From a checkpoint of a small transformer trained on Wikipedia.
Size: 9 layers, width 384, 6 heads of 64, MLP 1344 tanh GELU, 18.3M parameters.
Architecture: LayerNorm before each block, learned positions, untied embeddings.
Each number is 128 + 32 x the weight over its row's rms, rounded and kept within 0 to 255. Layers, rows and columns count from 0. Numbers have three digits each. The size before them is the row's rms in percent of the matrix's.

# layer 3 MLP down, 384x1344, rms 0.046, rows 257-383, columns 1280-1343
102:129165201113105108120140115121182147104167161159141080169068144097132087116107090076094115135076121127148146142118134081106102152128070153171139171120088130116049108132163060139121141110146118
100:139074115099166115113179118180167146131178146168105131045125193179126145129085165120103072122120155195142171142135162095144185158060210154118094111093138078133110166095119055114072131153118140
101:107186123140138101136085133157153143142170151174147186150106137138161112155159195117108042077037201173156131161115123103166154096111098088102129171164144078047109173137086051136051118135101065
099:146105132116151105156136133134111153159150154130112097153151123123131092126091135130139126158133153058070098143142091135123184079133106147106151140119145096128142095139159158174086128068166154
099:173059127125181096155192067150150121148104170149147148069072124139098144112121066149112120100146127130148107128095164130153141171148113147108089104098140143129100098075184120100117188118141099
102:098122101098082103087133132126144120155071065072141117197054077156142148162151137093115112148168095085132148132125115104147102196130151135141187138097111115096134131130084094092056126152086119
100:121036117119130064097066117137086125119066132119112086203184194105135099093145098209142123138087136151125099064173131114071077154152121119144155139063159122105148065158130121112164086195104137
106:098103075126101128166079140093118098087116135131127163121129116172100144168126188132116145115110147128133115106167153136080112161152124091112139174106069172114160113113117164099186103160157115
099:189118103138062098122127072102141131108113183105152113130181173126144128090131131086028138143109130154086147188155217124116079147093106176114127124128053131104167116107132086124147121114171118
099:186121149096189094177127157117114151117142115140183193167070127148178123157164148161173117113144100094126150141162139140103152170111057116092106158106091138176097155132172121149122143138144128
111:159098147140114093094152134105076117100056117076061128139137170183070113104138145100145187133152122048126073100104182130018143152116171105119113146086097098110118188090151119094098121117136160
102:123140124112142130132112074131164113128072116161145117134140168137154131181159070136187096145045141135103066110168111162099162141155137139081121124163126126164176171094111163150066109121117078
101:114171120161142193096131174105059080138131119133159073173068157143108130159129166121097120089155152117120164074082149167156160152113097115113154107064148112163059124127088098107136133126188082
100:106187181118185099070138124142063108098117210182117106024157146155188126159100116097119156133124131187137157108060071133109127138122136151155153133133168163129174107193172109151130110157102145
095:097104117137122180118084089155124133129121102148197124097168077130088087160143137098099165178104123183156067121082206136109120099097118132117145047079157171091105183114111131075140107108121169
100:161114135131122157101156111106127101101097134111166152169149132161122093077118107127182137148121157110112076154128161147149086120154120140090110141228165160128157178176096113068154114080108120
096:128201176111086099169143138115135070077135121153132162079147136127145145105050158155091123196177088135136116135089074104165081220180137129136124125140111131219106121187169087165081162153137150
101:104169144102094137079132093103217158130167079133137212111105124138151151045163113184187164108140156139149074148164134158111147142169124089195118106128109112051149172121058110174101093087051157
101:101129171130122082132129136106103120123137084095169109031140087078137124131185108208144124159074149147136178141106070157137144153117105128089130101077111141151162132125126153064092107104084057
095:200090156102103103108102063123101085122117080119149105203154163122202179186153102088160080111140168084112132087102116073082121128143139119147157164128139134232178100174057198092194136153115176
100:143130131159180169144123154135122118151081107117146138045106111067170096134126074209102111108093087168163138146139101089185151160166100096079156157192114141142138138119094166159140142169122189
108:129148155150137140192159144084152138114148109132127127082123117180159122119099101098188134171110138141149142137106182129108077141094078126174127145121113092174150095175115086165146071161111134
094:095082154150096184120144139121099122122103138167094107134121150107143140119158119096086129199156112156117141114103141079184128147045156170150103090102147120100123102186171104138097183158078104
099:168086113142093144109150146130138156145157135094140099097100116125131119073148122128118110105094116122103127174155102066101114170162125122130129146135106182194176114136128088122126189184142141
096:128102135135141205123098105124164107126130080078125130126122151094117112165135143135095111142150085170113108114142155149090062113107138115122095132117096134154133117105147048225127114133102093
099:134109145121142139149170170186121117119152075134153115121131120133230136132110109140208131163114123241163187174122143142147178147089182144114129110100132146132120103094090112216151192107071123
099:152113046120099175137170157147125103115146125125116097088130167107070155179098127111191138120100177126144167175158117122130158143122120132110146137133114140076149039121202116159098174120115130
098:141105130098115143172138118106117140129131092127126150044144121165090135101126134096105111143088068175200019124151113127087142089124119131135108148119157118140018112130156152190119101128141098
099:163168137156146120131094126147099136134116105168157127154134076096114195088154042159136143085144129122101088140066149107113175134161121083116097066145145093147123123092124129083117141077132164
104:086142171143184100118149153126170181141127121096115194194120085121131127173089152110070149120133160120111123176129088176119126130123081117138140116106110144116129162141092123138127147080147127
101:097177148096114143110114154179152111097090147167150113137131142161109094077129096118106134101127173110112079110153171155188136126124141086120133054112153130209074190166124124148102119194116097
100:186121108128118166138103143087122108153105109132132140147144133150138129085142097140138106139128090151123129092176149133116165103171121094116171131183094107100090084076084108113153191078175087
101:187147127132114159073129110118079135139120167211088175125145101131151106125111159132136121130167184133153121171091146130125110185105032154135162138083117092139131151144142091114180090184142175
093:178087145128148092182136090144138187135140126112126122101160098171123117127115085092054171131152140160195065142129159123113150162134141055134135137119075111123099140116164146138148158055110204
101:132101113145096078125097123090131114157106148156151130187149165167142169112108178080079093120161120124124153080202131091214155147114131129147121134147123143085114153157130156202185118108125112
099:047065193126147126158094132104154084138181121218126125171164076130176107143152120138107139089097140162140090065125114118169094123151122126096052094173113097139194135143156082109112149144131161
095:119142085162074058156091106129069166169193122118183121169171086157171155115109098109185146117143187137144190073116128123105123118106074079115151157136139112106124071123100140055097140075145120
099:098143105110101125029100158145135099093164144071150160109085112131119133164102175107147125118043140141142147155109138138152131074171162157089154135158123111141182130155098128150129129041057124
098:144106151143076146155104129139072152150138110101105147252114141100191117128117147146178142114139157117143085134143139063177089113131130081124169156114135157142148160152112133127147000086137101
101:127180181158149119137103150078197177114117163148102160158149132142138151089112117122148112165108172114110185102133138140146146109122158105169149167158171095124112089128148147111158110103073145
089:174128115156049083137093147104142209166143083100146118082108121087070174120136149106182146046132109106128102078093139136147094100172189139104153099128146097128098172177141141094121112135137113
100:136230132162108145102097127183134076129133127124128122098121169132162191138117097084098146129127118091100184160164120141134094178178099118117091246144064132144067174120112163155093093117166143
099:122130082073128121156117108086193129117176123107121143088125156115103110065174142113183176102079146173142197124147108119169117130127044063077132104161136083087125101112107153127111063123131196
098:215090096152120086152136122148100133156138145161146101126169213098141100143133110164127112136075138157102074187107129079177122116136129092095137169153109128112116109184120134142129133127130165
106:130149149151187194171110130113087135119107185113111085090110193121134146143097101117173161209064116125128145121183155118187119082153156170133084137163136127137145086089156110166128113114177111
100:141164065117132086161146142136051134127110090092092200140059167131129086101141115122156099156072086078124171073080143119102137088118202093154163152118155135095126162113101151145182130107182149
101:146097093143210200055136168148156176157114069095150101150155105103132161157138120133005119100073116085153126145110122166144183164135158162126162190110100160135136158157125160160128076083090078
099:126132137100165089141194124114114112100128072129140161126110100125093142102107153115086147127128092195109148117130074172069107142127119151098110089128125143109102176171153139210086159114069094
102:095122181123117168164122116135101139102132172106132159223083137118122114172086180177053139083140154129121153103153096166063123147169146109087160125096131127142146159138102173137172128151140126
095:157088162138096171139096101083154134153158119095115161192174053126157176119125103166173087114116133115129128141134138107136168132106124137159122168140156171135165114130127118059155120121106099
102:080091192108130093165071153067153149138151106144111122161138117186138149175137119123133069115155097093082117142088098189098126069081055120121139165118153120136097086094140129154146119103189083
103:178170088121141121136097059129093131096126102185067098144112162116140108112093085147133047125123127174137125083123155108109136157159146134133110113110193100118094092093118145106145102139158160
098:117067172135139104081176147139203138109125139155145111189085089081106076111152158108089190141147058150151175111084103086133101143141124124141116086104061133196054131107142144156151073076113077
094:113151167116118127071105124144159143156118065150126122147130138137060107134068094167105068149115136143130131156174172164113116146061139130128154158137114106083073092151124123091088136140115079
102:141160141123095155123090114158158132156182183135119136041095111102129121083151139115145123107103080168090131132151118104169104101132115135127090133218178104124105141143161091158103103151145119
097:124158127102107083109204161119109180168086099143195143155139105164112116114154115149119105154127090107128157182160185173131103114120100115130199106109153117134082173108091141185104143116116089
102:089119092137127100118139119120121156134111161107105115162157133050123142107090112153174124113130128255122217121169111096131143169148183156090207082119131113229119160121106147099151115175084179
093:154101101170161145117177162077137111122106115153087114150071132182112081172079153118094117117123149141150098143124105139129095155157149106085094143137135119158103117092118151163155169140116185
098:128106125133073127165190139175131139136114090176128121124105100089162137129127078180143088084124152150155146167090152081133173206138085115135064113138080110094098141125129089131134176085124142
098:093155139135173069150159147076113176169114123136142121095148186036107115108100149168090201137154142140093101104115148101098124129142095147105182142139141135108142105126135127104157162169073133
108:125142137149119117166077130174136098159121149165108124025115064133096118068125150124115130079144086125152131167144125118154132096121108156138062121118118123131106137173103103134116144110143066
100:178094086148107077082091180126141103101133156195117132122151118138138066067107138100119157104166120106136075124154139083104111134161109122083127150181122101128108101134158142181146125116094110
097:161210162144180071115172085184105128091139179122122160119141123046103134159193078144134180086110095140107107152103076171175174115169126110139159127061126124147149090100143091102109132120069185
098:148173061145139118109154127178186164136112095093091185120119135136123157157126131122144144116199092131111155149097042122169124165161037126167086097096064106114112124128065134149188124178150195
101:119143088141142208082146152111097128097197109113127136064146119112138104098113156121113124101092137111151190201091134167151110110146123132110165159157106128191165104114128171109159134197141150
101:127162111101160129089060115110147118125090161130141113187134162148132093113101125139185106138118159097100144166129104140089106164180121120131117081123055063100099118139132122176126000125133091
095:116140150104138121136109116117118148114113129144138117128141123126072111159143079080147114146142130149148125139076149048135193149079191118108141121092111182134118154132167099084131067126076097
104:098122131100099150148173181159162137151112131155154204155164110095153114165109133076092175127130081123098108124099077099146141080150157146143148117051159151123071125116104166184142150146127130
104:136027104095150162153181155100165120190133131149146089133113163129114068098086165133118079037150138130157114125172126067125097066157119077113190179171099130195116132088137123090149127066176161
101:113133144139168090169148157109199153089144102153139131102173074126102134161122098113148126088116125097146120083170091084144091111100115147145165135116074117139103173131159094166136108167135092
105:146076151123121076160176087150148120098137139139155129140087082131132103117150146135135035176159096147071138125147097131160096140124181111126123135138093133122201126083160185150140125098191101
098:150115162144161103113177146146108150097090082105202203130139110120090139106121135127078142120149138150128151102107139130170107101163128090156156130044136181132138136200139133164120196138110110
103:121113106117158117167094124132133125159121079111112132139185128096163161178167038197159143106136050081081117154139134156062115121136086109112058121103111133156093152137091089124139145141107105
101:085135141128109116134163111135144128122121061119139143116166127133140036186165104176080145072146161189185083129134149125151113082147181165115203218109164135122109111097119094132148121086031076
095:106149178158133161151078183175111185126109116110190130031089185128150087080130173094076179141114136151150086137186104118129114100129122134103088165146151157075152152121077178130141176138112135
097:108118089128115119147162157109174101139146167143097151113148210127139115169102147073096147106130125104125176130160127131135117113153143155156168165139123118075188096114173115158110142124086094
095:130149091120165119136103116146100100120125085135149107123139120135121112132093149133109165169087151149142104129109089162143097107099115092163088108135115144058155159159122190137118142135102128
107:153102121101097111092160123064124119115179140133135150197169122175124085160164124083140103135109117216137204194154101100108125162168125153124111125112154113181115191176146179173111067103153181
101:167168119163110152123122086126127157162125181128124231160122161133044099152143176142150181149063099131126132177086122140131149146158128133128119107139201133113113123085111069120192065169209165
099:138084102128143158186063091117116127104163143112078140125125105093145187140146146095153182130090133166126146193126165098089068146198097108134083157089136113131156117118189090113070108157045196
103:151099113083178139098169137106081171151163044188127156156192169219178069130147148122169062229195193125115167115120162122199092167085169103108141126132168105099111116155167138167184175192081146
110:142079200124153123091167079111115110146134140118131115077089105125136115125161153112155142139138105031177126139036066119081102105125131098125102140082186109157126082181107026111109112103083119
103:153184122097134132126086103121099095086078186149119125175128124133152069106133206137144173135116168111123096204158124119132155129117079107123116151112091154130148143064141143098198163160087080
097:143170132132124123085135134117137129102109126213154152096108127150132152118144167119120143121165087169086157115105150105086141056108116145139160131138099079066128155190145194139086113097162122
100:120059131122072174078037107096082115128098134119064127122129128101097189081123106108102140073126206092125149171174130130128175105130176126148153095098064121104183089059141170192180073122145099
100:136189070141130150135111089057158145170143164163121137169076159166100180197137110121158086128103175122120142129110140197138129128083204152148078106121118151144124121053142188142203154156106091
102:109144131132223128084145148160196069117129149156127110058121142140107169096134155215067156143106142164157092170125140176142083146123116120150130192091085130123153142149069111132130180153123173
090:136174120144147171098141142116130201150140205133087136164138148141140144183077179120138158178131090103132147171078126139094137149170102163132151148143130114164142097063133104115128159109126207
100:156084120137075150153179091122127145124108116148141095140104196041189087172120112156147147112114087177111114104083139089077081085140141113165142111089148121113120131130161169132128193144093160
102:141132159128127114188142155066120181120120156201124093062065072163135067151090175103102117098100150158115181100126148158073131142060123122099137111137132127089078136183138087145123107111125133
101:103122102083146145124095087124167115179135083091092151113120137159096122137132162158127162121090113119125125077080185164101099068159099106116125189142115126165063115159134085131151100148134175
102:147109247139104196142091138114159122087131085146159083083176113087130109158111179168098168125107147070140202072101128120162109100158128090128132140155155117174136108169106114126132103134138112
105:105096154136109066122114172114106104117156106070082107106130058125132126150118127165127084118152136132119085111094085166040097157188123062149183127165129112103106112144131128104132121194107165
102:102116129119152044086054154154140163145134167175156169119085101121164145161153144094104140099104158125123073114126111112069124120150115100134132130055177148135107105133153091122146168126132114
101:156101112114115169164161085102155140107133113098159135165249121180205129132148146105147070141100107104120167087109115124095111138159145131115158129152140134040134129100160153157112119140130186
117:142172181152119032102149147158152114090096119151089089114091096169158191083039137192183078188117142147151087137120160147146114149127139189152150131109169112155135158181097114113098147170065089
102:107052129105122115077154109103160190159183132070178075112144140092121129131156093080136137145134081143108085111103134107139131105126156155117116117098150088105165185097124078117145148127242131
098:126056146119097095153075089161104125082119068071082074187061122119198166115145111154086152106131179099103097107158171104114128129095074099105099142113197129113172141153103142092089161155138142
102:128134120096120120144155134086162127145198125188125165199168166174127156117154126145185103174102091142118078084062138092189141121149125083128115131098115143129133196107126165115113083157089141
099:179101145092133109130118130121086104125104139128151140164173184142166094146129112128174099196165144123115137139094180145071129111096095144115106124142213121122118162173124168080116147145118166
103:127071135108121160169061109134124111126145152151090148129204069118153178082164110161076132142135164133101074120111104137111188081132138095142089152113057134142166160115083118181077131148091139
103:098179103179129134158129082162110139159079189146085130192118122133183145115128121159111139103111151108140153080119110130212092132158153098128134068126113148133131128126130181149144090167140113
101:117155142113163156109165148082209123126162160097133067113146133210168117099122136152186130128151111163115111097175082100147117089137127079179119129172078114128134187077133083144188141130139132
104:105059181127115128161127072145162095188126153121161110089082128131118140131130170108142119143142156173082105151136151102117152145134150171151101113135136151148129117203085137142055095159120071
098:139187123168135164117126159089068062108115116156154149091137112131126146132142144135113168162106144103116108119151133111107127110110155099138112100201117109131131122194128140169137159110192097
101:118099119167098111047149154141086150099100129129108127140172138111107110091177135157141119079101128130102102099148056109113177084104101146134078169171138143141090126114156069075118159194107165
105:120161126137130068182151075144131117080132111092165084143113123131167118032132167129119114078111080185130131133147108098103136152122118117145141115115206126163074114121126110147130117134082098
102:097158084138030082159181127202139131119133138094133141093161021151105120143091122122110168090197173175184101136071126127132118110128140175171139102083109123145105172108110168131099115091125164
096:127075057079165148101126143114073174170141135051160157160107186084103170157125117118101080120116161140178117149080087114138124139157092125115111140103125097085103113059129134130131118114103107
099:166165073096175202130153151177106165146129139124133039131114174108118092145194149163149070131111182126089140142110172173085124160099170146111161069094095113151108125111132167074061086102053080
102:133169096106128129130150166163123112092118123190117131113170124125108103117141104112150129101149132130113080150124133106175091160143096090136120141073128121105131132094133133073130135114105064
100:086152151114168180122151166086112113137172123089145094225110129154199120134140102002122145170125138125170142129170139121153148102109089122139153167132115115161082085095102109098120144137128129
101:061111119156117148185135085183142161165151097128085114248141138131116081166191100165073115108091108141141162143090170083145157061138095154102119078105163185159057184080170175132115120196167170
099:056083171121098151142189135078103107146152136143148118080190127108115135095134153113084110110107126150094162144188112127139153133139174152096130179115208125091116168141088129152102134162124093
100:114098059136065106129170100094107108102127165142128127255096121122136106157162125078119114183144135094152123099162115082131079136120104120117137115144115118098133117118151118099130133120089182
100:151076151101131116136123136101180106140157156102121095159136129144101162168118113149147124154110138160095134141043106142074094191121183107157092110137172140062153095136094080105177129132113160
094:107157116101100161108110124104126122142138145086141072143152139091157150130054129119104157078124133077132148146141079137114112140102206148164136157123056143073162117104104096078111142175140180
096:164114109136142082139104101163173136160152140171134079075153174108151157174133086133167178090129104086145063107141157106144151148137153114112118168123125147076097099102071149092105085103062156
102:157128134110127097050092134124149103141161173126174123175146094131136110143163143175078061162165129068089189127172063087141166129145147178122139119122169101143106087173097098114102094122114183
102:193014095126057167095051149132110124131134142107080119106136114162177201184145076149107114172115073175153164117152160133138088150135076096107136124101092104130148179122104130084124113126186171
098:120128133135125093106158105151098161171145139124095127018147132189187145107124174120120191148107086170159121144135163140076122177100113136145161145172092164142126101126138180130100144206119213
102:182154094113148163207092155076134092081109117133128071160091151093177214166120111086112098149213152131166174085120100142131128143078148158127161133110104148103147134131174166122109104146092102
097:125151156149158176096083186117105121144137063143094119118107086112141139076155139131148151132066075115128170128146136093118162128066156140106164119073139135149111130131129107146115104122141160
101:065100113126120133121129105107155147162154109147150182176160152116073142110158118204152098129163088059091111173127066107127155110122106099153110109102136131180134094063150153076155111077087155
099:091137159140140142159123122084080104139101150122140149094134147086146124095154115172144121144171123165128082122177236139112118165192127178112078132103159129149149148148121121139118089192102099
101:111121109112139159099172150153052140158175118181153120067124081112169106140125117078150119127051134066081065084139135099154126049110129141105138117042142136209117133172129137081149217085146124
098:098074162094125123177138143086151154114141167144139161145098161095146144133111168116131137125136105075087098198123181160115160192187126105103128075132169138134126135114135145161134118157086132